config = dict(
    n_layer=10,
    init_std_qkv=0.0278,
    init_std_o=0.0,
    warmup_steps=0,
    seq_len=256,
)
Each number is 500 + 40 x the weight over its row's rms, rounded and kept within 0 to 999. Layers, rows and columns count from 0. Numbers have three digits each. The size before them is the row's rms in percent of the matrix's.

# layer 3 MLP down, 256x512, rms 0.0548, rows 210-255, columns 64-127
101:512504459474458500529484595557509444492487463515510418524499458502465520505544485478421374544445502489610474544522528496493544588509474470496421498517521473506434521487531515486494486469551496
097:521502531507495533507485523512512479480515559448505591524521568530495529509521503484509561554459535485561506508515433539496499446498472501526541562462438544506496510490525561507506586388471457
100:540486518472511457431522494481489492562543430540446531455556502518561502435484483534553483463547495504583511481536510473530394467452514514573502543427533419474516525484513564531453467507507556
099:516430459457509470532499500502485579469479475573506437457477441509493508529532510471556554485500510548504501488401499504436485516494504533523460561427496478519521549482490523529507483480529448
097:501518478499513525501528521434509519550539457462498554508441498423526456468540513496478489581518514498489536466458388543490485541517509579483435484422545544581473470483507509500494513551488502
106:515407604512477509493509426544526463512479440411487456469423551516573528497525461494544584517532525483509503491528486512471481439500552430488514495481481532466451570532515502458524456487462468
104:566545510535459531431471511526562486526584500459442471530479560500486581469494479480512512476474488447534508543492445546540475448552493464478478501520527523524473529474480569494546520494535430
099:525486542566494490497484491592486604474489442481524501446469465492572443481507485535525528503535533454467562470462535467497537453497612430449544442474588469456525513507564502519487490463521553
098:559488576513482514447536506514500512516567500476475461475466489506462476577523496476474526448553500540554518537385486521461517474525494494593429517550466495477488470574390479491476504519497530
095:519431511490498524524492571553476550513504581502476562474532418460504455544521504532500469480475524574538547496509485504370495521570526567535430492489442543412469526445512525445479512527494508
106:476473540489438545541525496553445508462422447525451549469504505486548598567473554499616507520515450502510533523509461584533439475488503473516525484489474507470479508462543439482573483461462502
096:469525512458485401556438432460520538505506539520552457476465555510512498480513476441467511513496580508425477559543480528481446534512459501516486540481491500549421487503512472465545592498585458
094:506520484495524507444543493417525431441420474485476521553507481546507512486533518448482488503484543458474406485525450442517449426545597503456541534514493517506510514523531456497524419537533517
106:548483534460465464408516490530506493509525491495538420543507523433513433483394427479496509478528473593471513466442525465440503474494472513542402580550522489547569407514521543509524544500448505
101:520477527472481523564435485450500545502465482532479511520514494478456515467501498533507459491514497504528425499508605413546416466533529579505481503536487504438577500567462584541538456530497474
102:439547444524510451541521575473484508479437565483529507475505571445434506485557485541532541575543544458557564538501505539620571483556549502557518497437514530544443563516476524563543493520500493
101:477531540475499532481511494552433510565505481429452524489453480512482552574489556490516490516510499466541522498476465545516527444530524534489516443553497505511467545419513543527511441440464522
091:460518498478548493473460442472488445514500508492503522506435493502571448528437455463423459484505468480486519503521527466423417452476556475529467482548553488401533499456547499594495429433461500
100:477546498558533480503511469520528493454494540455516540453474522408511533521485525550510592549488500495353526446439455417587410546448455470510485431455535409546486546550580506502485443424503463
096:468486507505458479491461482508503492501532550445497504510462594491544451506507514523563583522541443459532539508526494570503552436460561554502548546391562474438552467502436452511497515439496518
111:485521520541435462514447428503553431446499472498498440566524474472423552435503503507537500502497485533520483522539523496577482405509583502485470486505544492525553470467552559505504492453504425
092:477496582534466513544500578451583480540529499504504473490454504415490511507501461502497426467509511586567448522538505458494460538549594435608542528519548482523438553488512435524501568551510517
091:480489442564488478547529454503441508493477499442385468493497549539467478543520574571524541559463429486507493534495515445510505502473524497487469513451503490534496478525531494490588513476488389
103:530475488541495466424411533480497525492479516506523499575454501510511443496524471529508490425527529557472499514542426478510481520444508536516458479474548421490555477463525459468520495484557514
093:498551427493503492554430507466445529519514509536561423473531580463521479546458486396485385513461491469561395530481494462465491505513462516448480502462434535553480438508480511491452506571449521
100:437531549485411472521605451457546517497521520510573457506533556475511457444516533439509484526537438522478479545523498550489489523507531525563489484471524525524493507441509560502461441492425551
102:431432474538520518506400517447504512461601551442476435503506445478506510512567431498485486527570550479479525495539487485456440519498496491534523577504476534510540573451486432451511518482498480
104:435475532571496541461531441512558507463488473537487451491466537457529555548484498575528446500516463506492512397513495559501482500528541469536501499493466535479473567495528446473532497463506501
106:501457390488623545489473473538460517556550475511437515545541505430510481506547499499478496500446480513450455542494490517548471505478516436491524547518519469540461472512525527541488490498571497
101:508458510552480523481493492544473452472491563437492508432492564536528571603487473425471433451510492475486496463559508456508484551567526532474468523548439565627516570483477484632526534545461509
097:554505557521523459553479438536529508519476436453492518442508504408490493506481545444480547529554514541521535459493545539535481512572454626512534476433446516502488512486514477580490457527446538
101:455533479481431554516526491488555506554489533449477427489477548546504472544558453566552451495545508494500575518432504488511496551471458444507510496472462483529453510532581501527459556488430461
106:517447546480546576458477496499545638515466502469522520537571527474451514424486573466516537568578478488505497457529427526511540538532436524535502497497499530499492434504503481491576470476570485
099:527473477450477465497525424519482591473507506477522523536479570455574508493443552451449505560515514546548451518470445514569461527510485568512504468468548556567425529444490493556540440504581504
106:556484478527532488544493470504457549521527495452472558532474520435568470456455475521451453461470537494532372573446479553514512462443486556459553552490525513506455457548536477528501463511499496
102:530524518505498509514479495478485462497504472509537514540488491501482520467602523489558440473576518533493545547519504530537501481515526446512509534554478484473462479517445568445550479554486480
096:494571556479512436563553436458545440486533539521560513469431539469514421448547529521546548536489486476477457429539522501489510502564408565512498485527486531464442497468447520485546526486516450
154:512501526494460456545541487515483477497531511530587501541529476525485521524449489592468408499493477509531506537477504479475476546488507562488501448512506528511437366504487509503428531557458511
098:441513495457469484492497540500546468535481457477491562505511494522466545469469485506485565445496465552455527500450498527465522499512545524498596546536464566471461427581419406505444501574458555
103:421517534519512560499445495479537519497513427499447542481474519488529462494529546577589476476483518445441515444449472416534522488480445533485460579522435467494520483452503491542460578475498465
097:475511596533491528428467461446518471528539514488432496474592446508487528492495541543543514525550493535485485389468498518458504559535460535422491445496470398501537482495495486502478412485518532
098:517644519485462514398456554480415497499593550465541576518472492496503499583518518540542512507513482495480508535491400547569539500410526504454469534474474486487473510492478515472510518467499558
100:552529526423475529493539481440441569490460464542513491518466480426457491474513504512502499508494516522598496527465483479506560557469431488497540504495563472527489515505506568542511500566510549
098:580431561491484537522451576557466491480532503466542597529451509504486538466525494395462506504474508498475525514468542514421501533548522464462497454529521509476526496478539479530525510557595454
097:484472489450540503565499471448457464465503535496440482452475500478457491410567534493526544452486545515495495540420521449518492538484458469439555443453514489479450527462548480534525475434523452
100:491577530555450543458486529575506493513503458546524530478435497476525512476406517505526515503535469404488498459531440518542479498517510496475524495492558461491525521507466515533482555522564624